Weights of a small transformer language model.
Size: 16 layers, width 320, 10 heads of 32, MLP 1280 tanh GELU, vocabulary 2116, 20.5M parameters.
Architecture: LayerNorm before each block, learned positions, biases on query, key and value.
Training: 542M tokens, 8277 steps.
Each number is 128 + 32 x the weight over the matrix's rms, rounded and kept within 0 to 255. Layers, rows and columns count from 0. Numbers have three digits each.

# layer 5 MLP down (transposed), 1280x320, rms 0.0559, rows 845-951, columns 256-319
122155153102131153120169079105175102121122121114093102114132124098137091141137121125113129112140154125160096112145097146123057122158115170158159130072162148084162103152121168177104071133084102
046187130131184163124126137066164119120097108120081150120130116157065154086114181149156193081159090198129131142117126167179175132152182150123079116116169086148134063192102176163105069104114104
107100229100101170159104126059082129070194171178145129140080147136104131141233131158097059098091173119106188088117136082144132141132122122192207059108106125197128206159127151144102138158123060
135130130090102147152150087097159142145076129139122164092133113122166196067104208083105148143087092083165163101062091144130152100167101142131076149076133129123140074140139125147115146100126122
085109118137129158138163140114167065154107149150174128106146110106163125175165126141129103143138106087128100112152175156146115135155175109187130136103116113072129053116112153111104129116082084
179144127118096137121197138082175108103157159080107127128142127159141123092115116128059176113225133153131125191140160216115096187138120138128064179091187118082160162130117147119121152168134114
130148098083059136154154110133099104073114150130123131146175121153144103096161077170107123147119123129109087076104147127183103106147155120133122160102139124086124117141121139194145101124064079
114139127092082126096079162163069172115179064057159137066130106110114158071070088140113058162129128088178151119161099170161122108130119195180133119124086108115153136113143080167095110137106130
162115109166104132115071119111091117097115113096112148207139085202168149113150092120060131116183129131126152203193142117098178129120117165093116000146155100099061141118053105145093180037158115
145123098157089162144145083179118116129117155116197090111111099217137134098152137148114112158153142145147149095115142114145175115144163125103117170145131096066140111121162137148092142152145167
140152133098126154117123114137113112116091154117102076112146096143084150138143137105159141161073102132124137126149162108145114116125135117131138121152141164126106109109149092124138113147149138
066202152113126127130146135169104207119055109154121155103141115119140125075183107124158192137131126112133142168112083050125160120124110114128139097136115174131101129176105119145108141149166052
098080112115142137131084108123137115176057148151128118124123136194153102206189170097196107163112087117045150180103174165139106108080105163149125130134129157130146109173080149096069073098153132
068169112167183135122124161161106109113145121116113151121134125180150129149168175128113117107158167167194143052142155166079108118119159085159123125146108123131110133071149108139161103100074150
155083155123142188167163161110140076145141116153181075128152066081084118125144126094130131203119103123140160074119123167137102099145101138087185124144131142156095056087100103100140103093088162
158115151138113124095131071114134163200077123119181120165101113080137100127102118136118057071129158113173121131106141053130112100157140127190183144133143166099104130094116125135150149080097121
152092119074113130121101172184115115161113120139127105076132109092148129103118105141102074126148168138141091141109141131183126097172179036172130137144099162154144133123107147105111113161083136
102065138101089156131090131142162132081157127115097094160119150193139102066089157122142094126178168154183135109105094171128102148091117176121168106188126133159159156149183132159131122107138131
106134101165046107123109156061102188066069078171060064102136143098150116112114113189149105145129142121193144084106132077143137165152156139160103206148153119120095155155094113098135138061113087
096086153116161058137141132177106150098112169099137066060134178117150150104150122118161136147114144199167131107143153176103106161107202156099150112126146112124151070152135088115187053185073148
159156077104141095142144103125092108148126149092148124138187138151113135092158085101111103146085136144107099136121128081165081117137097125124092127136186110116119078127106143129159147139094118
146109134112122140114165101074118089131149103141126096164152095093126081150113117124102128086128078153201127133165082095147100141158089134168102085107130117103160089140116103149145069136106135
115167084151167128133197159086155104105095160121133079145179147116101115110170117125124163118098083174105115105140112172142113137196152076120075141069151104069134124131156132131137106134101084
206048088109071189119088130179079064083088196097043087008122060009074123152077087187201122131111123196085255134142066230131129101115140058085136114125130190041155138150176118134093134120167189
117146131081105116107166159165116134108119132095136121149104063156110144084174108116074168110136139114142093120145152168157084163097071124145115114061119122137142124141127158129117126121162128
103136139073136114108137137103158162157098176138144076117155145160119100154143131140180110133118122105195107081127121143116165122163171129108086119112123184086093112089135185132114131151137171
116146103108154115106174120162174145166107151091112082099144105133114134136156096133136115137143152126115114144119144140135096167126124153157145167084114146105168099122124122151088114094107138
167074131083050163118037118146092088120113108030195120148120108161149120202166137099094144084076124121191169162129105148066121126097091105141214111122084101132103200060130150071141125088137197
101170129160083115130160137121142126110135119134129095117146095133165133137144149119138130112151137108129109101103151145156084135163111111117134127139130139103103092081125128142078163094098149
104139158150106159118098165108139119104143112167086149169111135148120107121126112105098141154162132162126093129159184090120178140147123112076064077162116163123172199141127140130096173159128138
110161104114103142131189153083124109078154133100130118125138119123162145169156147132129126150157129186089131121100098136170087139140213133140116156106112106094184129081088167129138105147106125
141122087142155115119175121090153099116134130138105086108151111071117119076144112163115145122109137083148106096125090148121057094147147095149123146084158169131179077132127184162114155114089114
116157133109196109108187135083156105118111116137112062155163151131123105128177111094107145121101142105141109122122096170124126113161106120076098166074186155121149096100124117131159091125118126
114119113128118146119171116080158089113116098098123114094166061137094124109189100154134141153107091104170078084124110145131086118142148129159149104118138168076158066134117126115171104068090114
163120114062132179123216128093132143140153135100068099128151130154113103095151123130105142151167131130146145178147067157110089092127081165144136138102140066122137045146179142151109139155080135
115134150140159133135161111134152089114119123110120133115141103139096117157143108124137142139089131146192124107091126113125104119119110095108152111111147122116135047137144145145113116136120126
175093092090082073117112138156172050122145083111153163085118118126031104176097057175155127135111181097164160030066154181149093119157097137152095147086103121116109125108099181101200170081056128
127155113135075153143114140135138148162098120143124188123123109086126076178156128106113124080135126154131094131109127130083110121155182111102170131175132169059143153105115138167123109215086113
109094129201145127119171113100075133131136151071129082123096138162103084150157113150196123132173127176164112110115083175108131139162136064122110146152083153160127056098167104103185128129080161
142151105150123142123084162117174075159173091152107078143132167138106125116108197124168140124118162154144157099146145101106136171154121162089145156132129114157083132129212184084115133082090140
128104096167153091126057128067095099125098149194163180108100129158072067123119145154096107121134124174092148140150151132132151146182070187178095129065110132153150161139125126154085117099088141
187076070176107118115157145159186123166163113099131078089117136109055171072110138139157188096126085104202158149135115033181043160110067111117094095208145118156129082073094025175092100119146099
109146110103115183113162119113156107093089130160102094136144108159118140112147120131128195121129123094137092100099110153160067135122125137147112153086185129085135094159112164128139089149121131
130096120151148142151176143063154097142062123120188161111147103134099117143163126137128142141093138132126147130107137136166095144108115139171186097115170105095103045099125137138213111067135157
078148072123152112106084095140172110104131098145129125088153111126090115155125110074141142085137126141171136148114156163107136079146076118154127112141148165136107087147148157148084172115151126
152034131194150116142131128135171221106170129079104120133125146166088153130128173185120161122135084113111201117120109104153179159159122123124084119115132123176105137129150102069172148163130164
037114110118151158121156150077138117157139137124099117142149141107121107113181128122141111131164125129154055092118108131128056120139129155124088167098135173145131049153133145149169117109112113
069135148145135107150150114094113137173109090193133143108134078162143144163112084108177144094173141138097073099100160163102133163132121101120117195119185147114157128135122066142126174065105152
081171143122140162131172092120136082096125121109119057121134116105089123137145140114116153137125151127128116103114084121132073099153092128187122153060119120131176071150114150141155100150113114
099153145091142118129141150135145129127064147138116112142141079152109137128128125121160121142118131127124128111101138170121105096128133171116128139130163146109122093157157142167105098142127132
084106118128108110107198162119146109106095144100112084126131131137109138108158099111166151152151142104136105100130144104126109138145114137107101168142168124122170123122151142130112073127117099
106144111135127148149153130117127154110084130096123100124174132159128131114170140135153121178106077092168119079126083135132072114119132101164112146101161134111130098140124130104152080121120157
135122161062141145128185154200194197137137150167165132122145183169181089108165135110128165135120097111128118117132120147134115120085167116038174175113099081095070106113206165125127071136076201
127124131115084152130138127144138113109134115143091154147140143118105139124138139112116111132117156098148119121151124120133117150127112121131125085109145143123125122114149133131116115136141147
112152096110116100120130050075121133136126165101129061158172108166079170131141095081139175113126116136095098110142103200083122138172193158193152108113139131079159075192168079125136055121103166
105158103099178111086205108089161098138112120137075118142138062103095145116134100098107128155090157152098117103146109133131094080166131160123143149091158093100167059143093115121150106165080146
111166137102155090135185115163131082098124159162098165105163120105111123137164139140174133149179131163155153187110106132145095117141120185187130110113145102098120134109138181130143095141074100
123082125136135154141131154125082168177105121219091155095141093127172185106157169131152104125127117133154126102124162223088174138093172073158121165087134163172085116105111081146118110121076127
096138119152127157105152134113157078116120110117103125108151083114106086097160102137124157147072110136137100076136131147148068104138134145099118144136178141116144083147123121163119076152136109
176093102199081107127114108146109136115166147097144076203136084132142108131135059109125113153117128127119182119116119211108146109126093079087082176146081163075106120155158124169141166107107030
141066094105211156147153078166219095112010148201109064022208068106173145084068146114183213145148117135141174177062065049000207112008092100066072181131237102143178165136125016173106162103068081
140111099121139060108115126101143128115092148155106131109129150103119121070121120127075133111139141072060071155124142092091086086191143109136111164113202115155148109158113099189092155137107150
124147110120122125120148068097138120105115110133089118135168144122103106138142105148080128111142120121140135147080113100159044103116126165121146128073136141070120114135129115192113099120083128
187178117161124111114081109083027118125148073063166209079119116135070073122132128077159156106109182178036139096115077114100158148168055177131177152179129119093210159114087115141160131144101131
159147125101153133119149126162199167115134095104105154141156156133111111161138105150104114121130105146087095125064128157109108152118176125125111160122147169093123128135106103139120116136098099
092135108052087093117193146149141111195131114143074126091122171147119144091157121060149160161163086170208128067097062129177073111107106023152163157109142126077207061124102139185156112144082128
088119158136098078108107102153099138123101109152097131126089098148106102136090127138141124066129162170131123135096144147093134177174118144109108103112094152161172078081171125133096154118081123
110163081107150096130150073079116081114094094175171097125151077122121091127124127152117050110121100092119123141114089152074114101165158184086119173125102124062167116168066141121135107132091113
132162120129124113113143146117139152120143132129105112122120131107113094137163083159128129141147139140121084141137098142144084145157161121130123142078124131079128111149079167138156081145124077
170205153118164062088092143109147047110172156110136161139124110128225206144109132055140087103134085137176161059144100120120135120132211123121086228142182129168176116181133076100192097170205131
112110108200062149132149126133114111196125100142125170202131136188175191120127198120130082133154122089142120135089173093103107163089122151095122129164125082104133103183177111140096117148117130
109131129154132067120123112130158111110092144193138164131130047112121136075109124094092171143109100104147152120182144136047169054119129054111050197121130135104187186183204137173114152091170116
118149106102167135128180096118174127125145157085110090175145092138110128052119087139108131152132154123130128132129088136101095064181162127111130138119161103091137121155138102131097121098066167
142134090115124150130125088122123137147115120127108112126149087136109112084150127163123123128115154144143083117089115121119094110156153116166127164111158097094159083144125151133100109114098126
081199159173118165118217109158141133111140126140106161154147163181149067159127146094065153095154105114168149151166111111130064167151127184114169106080155055101131144150166102126200115145088145
114118151188109094145164144104100124136118129143152169089151108181147174195179098111075173130110122121157115073135187120097202160091172075145109092085178119122081208074140088093120156114140176
169224094156107164103204093117106152153154148153106154116143168129156115166139149037111116110158126120208106077061166160126087135102152173139127148195121149164145112155069145157172127139072133
087092152118146119137121163126124125106101096162129133122153107091097180118138177114146126146128097143116134052147093124155138163164077175079135153087123132093107099138080094095068142124087142
147141117118114178147083118095045171104099144124101114139164153160118164075156108083107140138091074155174060090153155151124096125173145160151112146090127154160127109148088063132093085119101136
114208138126106147105176113118180119127138133134165131098081188129132141131147111150111121098163127153156090168103140109178143149125176090113084124070057163147116085115148162155134112108118130
021126096061116067144156155154109148101127099135129162138117089148144131168147115094134113108136166129127132132189106124162162196162038137120111072165201091098192158112134168142122121074100099
164131141124143163120131049090135157117080164135070118074157143114101109119134221137122160154107103114143160108186121060142096118104116115157129136088138111063119170112137055166121118152129157
178138143165073096124075118105163145146140116053063120184108098143164123114165162102122105164156173145149095132101087152095149147073091169137143159182153140129096134160116162075128114124117129
112169162076081058114083157105123185088207094105147106124134209068095217095091134158159146131143131134036133118092084118170101097088092135077093082119128148146142135162136116111102180173096143
100090165113125171127135141134079145118103139153116109088127113101096110142115112141138133130162127138116120097148088136165088121143163131147133104141124116106141065112086113128098129126104105
128156107196113107092161129112113099141162112160071102124097101145165132150140100127108156092144143084125086147135120157154104118132117160168118121109131146126118112097065128174119105116137080
092148111089147127143139174155124142157131092132121145121125148154151132134156135098108128168172112134138124164126173161141097138140106151100100154086127143151181133190102113152111125113112114
100149129090115158109137082095166142108137099111087084092117102094095100120150123153103130142088138163125131114092093141135087092156135138160144118078143156063127077146152178157116090124068108
087207147091130135111153118168187090125101130130108187147135131090091109105161113168124093134143083131129144193172133141116134136118093123106143146178125193100060151123110082155126106133122156
091118117120161150140115114095147127146087136088096083128169091143129143127162124111149130167127086135166105139149154151121111130139193121117179159152180138148158092124092104144074073074149160
089072115150159132110155129110179119150133131083079169129144053126127105131180105116089121164150143157126090121139096141098089130164135150082162129109094112123151107160146105160148147103101105
098121119130137162136120174101161195135094159086093104093139132158107111131139123113145116128089114089151176143124152107173124141154097113157110155112141150137178099148081098172117118122119146
121139095113129135111133133124152124157102143109131150120159135159125091094145121090118164122109119145136115107104137104165074127162138139111089122082123131130111120142135058144178120126118107
089161123132179160144141092126106167110164169114105102137130128204114158134136118109109146153162134184163073136120172126094094112117142167121137127146117183090158079140175145120089049129115152
137125144121117131133136139163094132091118120136122133095110120126130097098149122109128079152157159144137129115124141131143120124127113106124123142119119145085140137104127148142126090124121115
114139148076167091096142137177157138118101119090152095152161122143131108157166137142108161101159113169107165144113112164114159085113145108081120146124100125138184122180093124107104076138109142
138170101158137125101182111143104144128130146093163144115120082145125165076153113108123128196103140116156134100122196120109177139150122168124122146134135088134098108074073172120220101098146121
115093128145159136165136095103166102117100139158128157093154113096140135150114156142128163106110124135195153159092111137101096154137096139191166144114186160096138041121183082148145142123114100
134114113102136166124181103065097169105172115123155132128127063133049202063130179089149105093089175105141146086163124128212102160175093155093160124070104053094179154203020136103086060142154089
116149076167109113098156136103159155088136114096106169209115051107083091116105088166079161121144120105139169165145153178179096156189137095147164156183141175148125094052081120160134094184143133
089173083102107120129164100099128097095098128129148105150158134126114137141167145169134159108120136183145138118139146124096108098139145124130116133109137142077166097123136154172136086118084111
142155189163092076131138120145111119158085163149139095134109155206142082082136082151089120185183139133144116136156096200141113113139122149107103144073152154175131133159132218175090134099043086
180155118114123131149151050104116108137119151142112134125126103134122087161095158117109121130183134100113082129127143137132121149110073188130148114135133147165133119120099106137121131151083121
129151084100178156135175114068156075074156112146147107055152074124087116169128123101161099145125131128145107068137114134120114116193144130121143106130108149079128103121124145154169142148123145
074145150118086130110167096124133176123099165118137092107116102168148130131127142131125148156155136084101111094179143122125139125122116157073118144154141145167152155185159160049111120138151152
104163105114144127129143112093113152144120147071132100176128161134130147139173122140133173154148172184149088092066101098125087157154142130138099127172114116128117126170127128167155075102129105
151132134134133151108132085142146106145147103125110095144043106125137119140100122131119089112152142113130113112137138141143099153140110135131129155147121126135122118117129147117130104150096127
# layer 5 MLP up, 1280x320, rms 0.0678, rows 846-952, columns 256-319
152201145108156132126157183107141113105156093135115106077113131115105086139168140121145147152092087190101178085074085152152141116176179092148119166082161143082129053197105186171139108157134100
088176104055164120101087196000100086016193144098141108134148214127115110138197134150141081165108207105102194195127153053159096034196144117169196093083114114148194152131136104220123122138075125
148209150136158155104157178135179071091124090095087097102129151113094122090174147102071154158162159141159164109100095127114126115171136151136141145099162123095146097158118197161136140157137123
143151109112144168080166177152162118084126102110074075109142113134121050148160128107094146163114120109098143107140126119131076106179116130143121144106136120104131059132131156167130126131135118
099167123156095128131133151127168072060106137120149101172120062107149077134182099146172133161109142156105119046154079128133072060134113081127106207104131130133121141107100123135171132154113152
135130108128122150083151167097104130102077107134059072185115072106104086091172087148128140135128126133116156078149114179111064113156113138143130124092099136086178086129113144134145111135143106
095151076130162125117100134158154058091143136148145140144115095102126081159127087113107127140098130153184172083073100123117071058109122109141152102116151102101189111147106176166086140091123187
104155195129200155068142139139134137137107096153103064136140110168199106169151125135044138127165087172107131170071180182112151072143132136127109125109167139102111089177168094073180146146114174
093179063120132081130127157072147146085175165164157141195139113119106093116170113141122067146117122116149162118118101155143055120113165171101099143074171130141164102095138096174185105174118124
094124123091127149088162182109157100127115089123131056148116117090141099091181177147130096164134132134120168103103111136162089137204105169144135171102118129094146105169117160155165122144111096
154146109120151135131160148103099097166160133108177075156120086116128136165148155167130053200092117109112150141141155160129124131115143151116183127108108114133104073125191153134161077076073148
134111099221186124102100144091131053151092087045094093159119104142176090131151079104144175139128110078135138098106101128115095159184063169065100078077128124163131073139122208123091163059159076
151166116135130136104135152130134100080140115128080086122122121137143162107191115057133189123143119136131071067124107115131136092154155111144067139081158124150111077140145132132118135118128148
125120140060136142077155196106154148074105036168090127102126114090122120098184158144135117142148124179113142102110080102145106126151153148149099205090138121081158101165122148144115128087130110
120157149148172146085144187092124080098129086101115097112129106107125072144158138128105133129171104155125098144102057108121071055091115110135139145103172114113133105214113189185169162105091122
104122100120135091108114142113068136084063137120073172153130140117170161118132149105076149111124105154086127125120060116086124117137142181135085160080162095109140086111141117097131155110135094
127125154094130189101209175141130116109090126130159151150080082071153047142169126154071073145160104113141122130112161166126066144122115153155150172077173122156183038093119133117177129179100124
145169128060068139141131149174131168030093122103146119113130190068039116111171152130176151145125206142082089157103137089154130166120108106157057187130181123126180159156077129115133130109150101
138162089150161140111152127134107099119083122054049080138131093140136127107124130104116213159152169206106089154143131106080121086215116124153096151130125132118132093135137115139152086137154092
121154127115102133065103177117112130124096064111104055182116091109139102135185115120099143151144142154090156093119107127163085118176126145145089145104126130075146070171110150162158128111135103
133117111089132130081171166125132111125139098124115076119125096061131060106193106117104123165159164104160117137112136168128062129160116131140136134108122145099139093193130148188100114088112110
112161139120139169104158166120165120085150087070108089172112124152125115103182094098114145164116118155098123123108100156134090129158137135149134146105097128105152119155155164177154100091068111
051126165114124100121128169179177094103075038096055061152131144138157134105165100093076179148161096205114161130106094103177114102149099094161055171069184132092167103218115152188107161100130124
137144102107162148103167181124128101093154098120105075141107091100102086101188106138117119144124150122141139117085097164154063086160122145156143143091149156107145074162106146171159138120141130
131140087132109126099167161087154131080148092109112051158144093080092121109167093119137110154131156149149144082120117145124091131158118136138154125107132107102174099152102148146179134134109117
118150110123126137106137176112167133093128096120103078162139107100100074088168134141146122162116108127152142081125109134161061098160137124115151137075122153084180102145111174154150107134125140
077124125154242107134135143097119174162157135133061155096093150127120089127149086120123093145146112176065055148124119103167140023255196081114124130142133159113099143168147133121125111139128177
143205140138134113066160160140144139100142090125092077149113122119123085108174108124093125156145134122130141149105131153124107101155118156130110139130130112124123115150121156206109145133118114
116131142110137060106100147066182061088116154120118119189131104155096181055147110149162121132076166153103158155065092067150161106170136087144133157074165057081150067072115140185101173139138138
119132107096114192132185167087170060128139056095127076126142119112121114146159134192126122162138113130147147118098137153147097119128159159179096132092120114123141060127093179151147080137078092
126152097122116141114167152124177099116134074105066077144136150111118105118166107122099145157140152116119117153105127142112069105141138136169092116088115147149158063130129162147141132112138082
135166112074164136100134162127150121072115045101092032141133113148146092129175120124110114147141107126108101106112123135145073136174120142100104127096120162129118106166124187161108114126119122
094164091120147178119146164135159107106123102099110092152136141150138079134180103140112132153163128123133091159118094124139071091136142129175120201088119138099123078137131150144149120133073123
161178100134115149091153170093122104104176133108099038123125111156110085082183102139095164153146127089160130154130162145112086107141089168151130109104159132131114105156156198136111130138130131
118139109102124186099185168128125154091133122123119104122108132118106088094180140135152099150147113115122145109099127158110091113153129172133158145104115095092167110149129145137145125134105133
108125130172197128093141155066155110122151101084135150076124131084146045169119073068167145160133037095134077082076124166120127065159071138143143194141127172109147118128140093144172118103090164
116062132117169184111116145087138073120084080145060056158122110119135125117129098052092144129142096192103104076042083081097099054217198060150068124062140150077178137157174147216106221137185117
136172094111135093117139193104156089099123108106086105141159112110081110096208131111120137175109139114126182084115079149144113076119057104142125139094126126119175083155092121140198087152124147
143144068179138156069111149134097080146142125117108128153128050100180081139156091115183098136168181143177109092108084177083073151110062145160105133135150169104146147115125111124176136073135134
144157137114126156125134146153192134130157124161147115077133149050097142164133147160168198132101126181163119086095101181051101086135142110135148081093155143095113109136160163173113147103167110
085124156111192119144097144167190109041141097128139107129147128045154185129120140109099188156174115167114163097119144136164128082139124039062103195102189171146148118185134158129127087097131172
134150098108159174123140154087160114096162105125103058158136146133162112099175115134140127144098134126142122083106100132087091106145150166151156155067110137105138088137128176137162126121091148
153090168069111124125140170097178108094121087140093088113118096076142134121156171100142106151117153126151161109070130178167134124149111148166110192043105144113133054188123185171115150127104131
106096071120101158132125186100175123101102098117145124140142102155119099116190160116081114178127120127146124133116127130114112078150120164179111125103138230136147115196123139172115123123124103
167130058064095102116106128106115035183181130086122051144118088098150049096113136144154106146153162159179082155126119173115105058081165123220139154124148172095174139118149141161138158064100123
150155094117143104057135183086136095082164046092058078145130104118123144115179109144100138164177128151138148106097111159160115118172149113131102149080122170107125087163132179151123094144129114
089106138076161178098163172102144087103157105120083093108108075103122099094151139199124112155147146118119163114107075181100050071112130134170166161093162139116151083186084167129148102107098128
089125089129153145149144155104135088106093132108127083144157109128117131103154137140082140162104133169117136093107128163131110102151097126123130136078113146132190059169124177113140112136087098
142137104111145143110146197076158110093123118145136073139141098069107085105199102114104079157126112113131144108082060129156057098160133163174167141084125154135171059123119145163137131120118115
089116128097136137104147170122155099115138076097063065138105123159134079105173106125133138147141135184096137123075072147155093093156127133151101185082131126115144071142139156138136132142122102
136158099145107138082182181142130117085122083103084063165123135107124116105179136109128146165135140119134140078121110132115082112144103139150092131094107154108140072177124149153160133123144106
067187119096199127079179165157189111055146087129106088096108086103129070150177114142102093143155115134142156118118147134131073090108111131104149138104132172142121069149145139122112129133091160
140149070110118148109159179119131110060126090101113081161138118103109116111187079139136119178146139178154115109131088111135087121178127120142115151093126143122135110149127171157144113118146100
137189098111156109120179161116127079096135098101091112190122131131089172068157122113080142138150071124079165100142101114133095121112131132130123158090139131081159103146125130176135105159135111
078147129102160175108155168131158121088139056121085055171135111108116085118194088081109107157139121171128113091107074161154086116143124160167145173053121177095133096185112144163158114132095124
104179122103182167122154167130211077106110095153108056126137126142160106132154138159194134169131110157130117141136119117085088094170161072146132184075136176061141092163116179154159048108103159
095169117113118176101110169065134009102122083123099061148114099097118066124151174125120128149114112186086160096094099173150098094107147141202112145037175096100124077156101164171135117077133072
123138083136139166123172162108133102093108111127117030164129144122123100106189131130120112155115119150105141078080105140156087120142131144163106170083124122124150107143128143140141121140106122
083151082100131117109058148070088131123105100135127119120142140167093100119135124129089108164158169110106141142094103093113133144146081148168009170046160170018163145154176148165125187132138112
168123116016183146112117173114145105143109073127124088136140128136132114111152155158131116165150127147159138116098018109208109095168120104183143201089159191105187113201100127191164135113139136
109141127101160166111163196148176048094155115137133061113108112142144068175162177083099157161103102100122119118134095133134072076138191163145148183099153115077163077144105186119132105132078149
106135084117141122098151157109152106101113093133103053191144096100159102100169115124110109139156086130120154153131119151151055111121120145119115126106108153120141097185117159160126096129100109
128140104163173162144138129046144128124151131090081142151110103163147132122114127045169195158214127139106063124105121111083112076149160098122084121122158147169117099095119123130037196085074111
130130098100110146109162193141131126075126102120118092167153146115082078073183120104113139149117120138103126109089096141130102084131095115140122140102152125111117138152120177159100095095132068
101137123138125145115124163094193045113116113134078081140132111093124087098170139132160097152105121115130143096098126152105092119113156102135138123046142172142140067147132224109118117073125131
116146069140114162127134220086167087112102109111124112145139151135120133121212130126114165201142138143158159078099118142128153071142075125125114123029159137137134073162140130137163105122145133
101148144108137150094146165128177122141152090101104095139142112092122073131165153130091106136080131162119153100125145140104091125160123132098136167078129102112130073152117154178139108124058127
106159077123154162121168167083122113090150108144098104172120104092118067087163109156128117141128131150130139106112101149145069115174088156110133137089152134112155106135111130152157096143134106
052187143120117068143169151191173139060161132135172039165184148141086077119160158169178063129092122136144221158132150180117095108119189164160131148099089115127206165097112089168131119086036179
082123086148218087122184144116173100092092131155109157150122075114116148162138106136103079111115064152095088093105083127108109107121112103138140127089116139158123023133167122131182098151081070
150136114046120144118185129153073118118201094069122106112125133121074026144136159178143059165161162175088166198127170196147152134075125084149149141128085105172117106121060146132113117042102180
120153111139082125097171151121142102119132095079087058196136137131095118089151116102096173155136089149097141126145126109129090093129100155092108125089120130107136091165129165190110109122135100
113130096133129161110171159069132095117107119120095058147122118109114103069159133159102123147111116123128140083116089166158063112146150127153123174082155115135172088117117160137160115135118121
118215143090097148130108196128132105104128119132072126155145132148083106089216162150108138147136137116110129144111149150118132092138164124135118138066089082104140071146134151143153149123067089
154172165116128065158204129172162159150101135128114141189143152135070125179175170069115125150098145120098128070073085094179095056148131138172087154087131089129146169124111092155207086098132189
116115094160137116094123177113139083081138084125086118143143102140095128128187125100084141150101098122107156119134079161141090118184091136094131137069155145156168126184158125176128069155121062
156164125137157126087165174122143121111085087110118113105105139085084129118183125094082122160137179143103128112078115120098105115188117118128120207079129127099130051170133176159121157137123087
110153089153164183107179171071123083121122110132117081170160122105120096136159096107137105151119129136106103127105121146151060124105091122169113142089143132142147079121141181150157108120114103
073182122096056128124158188115150092125140111105096091180155139118126069081193180192135159170105121123131140091122162175137115102124181122137060069095125089102151092134120204157122090157130087
131194148144174101130202123169165063112140183110149156105130133148185167132157149124163154154065078144112127109144160170171167083124175065140104125118080117071141110071187171173085045094088158
095111126158116149080192193119119115067180144118144107115124059078127087096196104125143124171152141171160113097137092136152080114178144129098157158119106131123146106154129135137144082119082099
083104148132150152116081164076103039045113097111136068135130163079125163108137096171135125133139162132089160103107174108119158122211119071166121120089161151047111075098112079117100208081145140
097136151105119077117161159108141059084194153152142114114138114036113168150121167093137192126096165100137188082114055211089072139099106058184093152082116123112152085145058177148200191119094123
142150116137186153100150174107152121131131120092104100099152116129116092109177134126106148163094159155170134088123123122130104106181113102158149180054168105100117062159144166156126112120129097
126143110148122136119141221094141054093147097120093101156143068162123127159192130097098127173147151105151140099109078155133054068137104150128143120102128119134106108166105148157182115146107087
129152112131167188117136182085138118094144116144096087148137100116109125118181107154126127150136131148144176088126083142108082095167185135144142165108121136129137086138126175138136101159094149
104123093100146195161175157134145134103116127114133048150154122123124080133169129162090097169130111132127107131105114134140121086147142133154128147095125136101127081140118142143152131137081136
103193154099119166138150149111126137104144140137108140174154156098040177074165150186135113147095114143119200130145159233119161124070155098120210177091114166072079088130167148164094100163055110
121174111074159136094183169143100111089134094084086055129119103099103077096178147149134114146120134164120115118139121107151068096178190134110148146099154134140153094166106175172148100128101119
106188087116149157085178171102122092126157079105086121136130064129106123134165118117092108162188102158153127121104111128119096120122167158149159169098115160105143065177069168176167125135087110
084138135118153136085174175156159097077103113107102061128137139136111078101170139113119124158150136123115097104102128112144095089169149114179136171100139147103130072187103166193170098120084128
109130114120123155088133186101123135138141105106120102158140090127122099121185120153145141171121123120162148145139103165128097112135124155164159138099122139111110080135144150133190110129067125
139161140108119139087146185120096142097143104134120095136123119132115099091180128121129116154124153154133152124061084136097100108189185168107132126088121112115153120156149155152117134120092132
081180123097154112094118197125144115099173123097120140103111120125121128130205137162148142143149108105162159140097071153135103059120144113130139172117158124066139127153170150143147146131081157
111122067168149125141118163112152118094090150091142126182144071169159131147150094080117130189133092121134130126132118140164159078118124162119125089116116152125135128122129101120106041143164133
159110195084122120053195144113099143131224077076137074083124132070107125091164117146138075157176161116117104109094142143119133117157092109075172195141108149148112101125146129166111140114087150
118179120069184133093161160124165113092145139114115070099107139148090074086181161114126152148114114115200128134101099135139082074159149148144164136097106107117123022162134177129148153123118178
061125140031159094153195173176140117131083156096085138123111155147096142112135076091136152178187160205081139159147155108131166076148150056175149168104095127073116091105125162127114122079100170
103193152112159090096142165077157163131100080135116144116110127107148072094177116072046181111104106104167126106075131115175113117124056152125106086119100107100158120123104088162094206165119180
100144101126131153092164155124125116062107101098098038164119160104116118113146133111122129139109112089128143107118118113103076115176164137152117138087132121136173070150132167154134119148122120
147126128163139154112162161132199152168110133101152150154152108069154072151164066104228146147097170090116044066106085154181120144179110078155172116103153186160123078075065090158187064093111165
104168113114115110120124189120123120148087091139118089185137143135104114118167174099061114162164117131092139146107154143115114080108111133174134164093111164122183081134090181163145122131113108
141126116059148138140146163116166118093150119134098109093152102106103048114165143157083096139132126125134110104123155166160101115129096147138125155103161140096182081122129150140101155128116100
125147118050110151119142169103153102135129113109118107154156108138069092094164160101121108149120097076142140105072167208115101113122125164157174133108113098117119082126116170155163157130083092
136112112110141152123139162098161119085070107127138050177153101107126114114180099138132128155066084115125127089085128141174097130147097129170114109103144148112164062197154133137149099139119122
083128093065165133097109192110151104099164060086116124101132153102134140149175128158142134151192142154100126159112117143132128126120169093145153192121155131115187091211118142159132158149092117
128172110120155158126161186099169086134167111120131072084134145066144139142182152156123135172109118141153141108131142136079071082129141149167153134099157135085104069106153153180127140075134143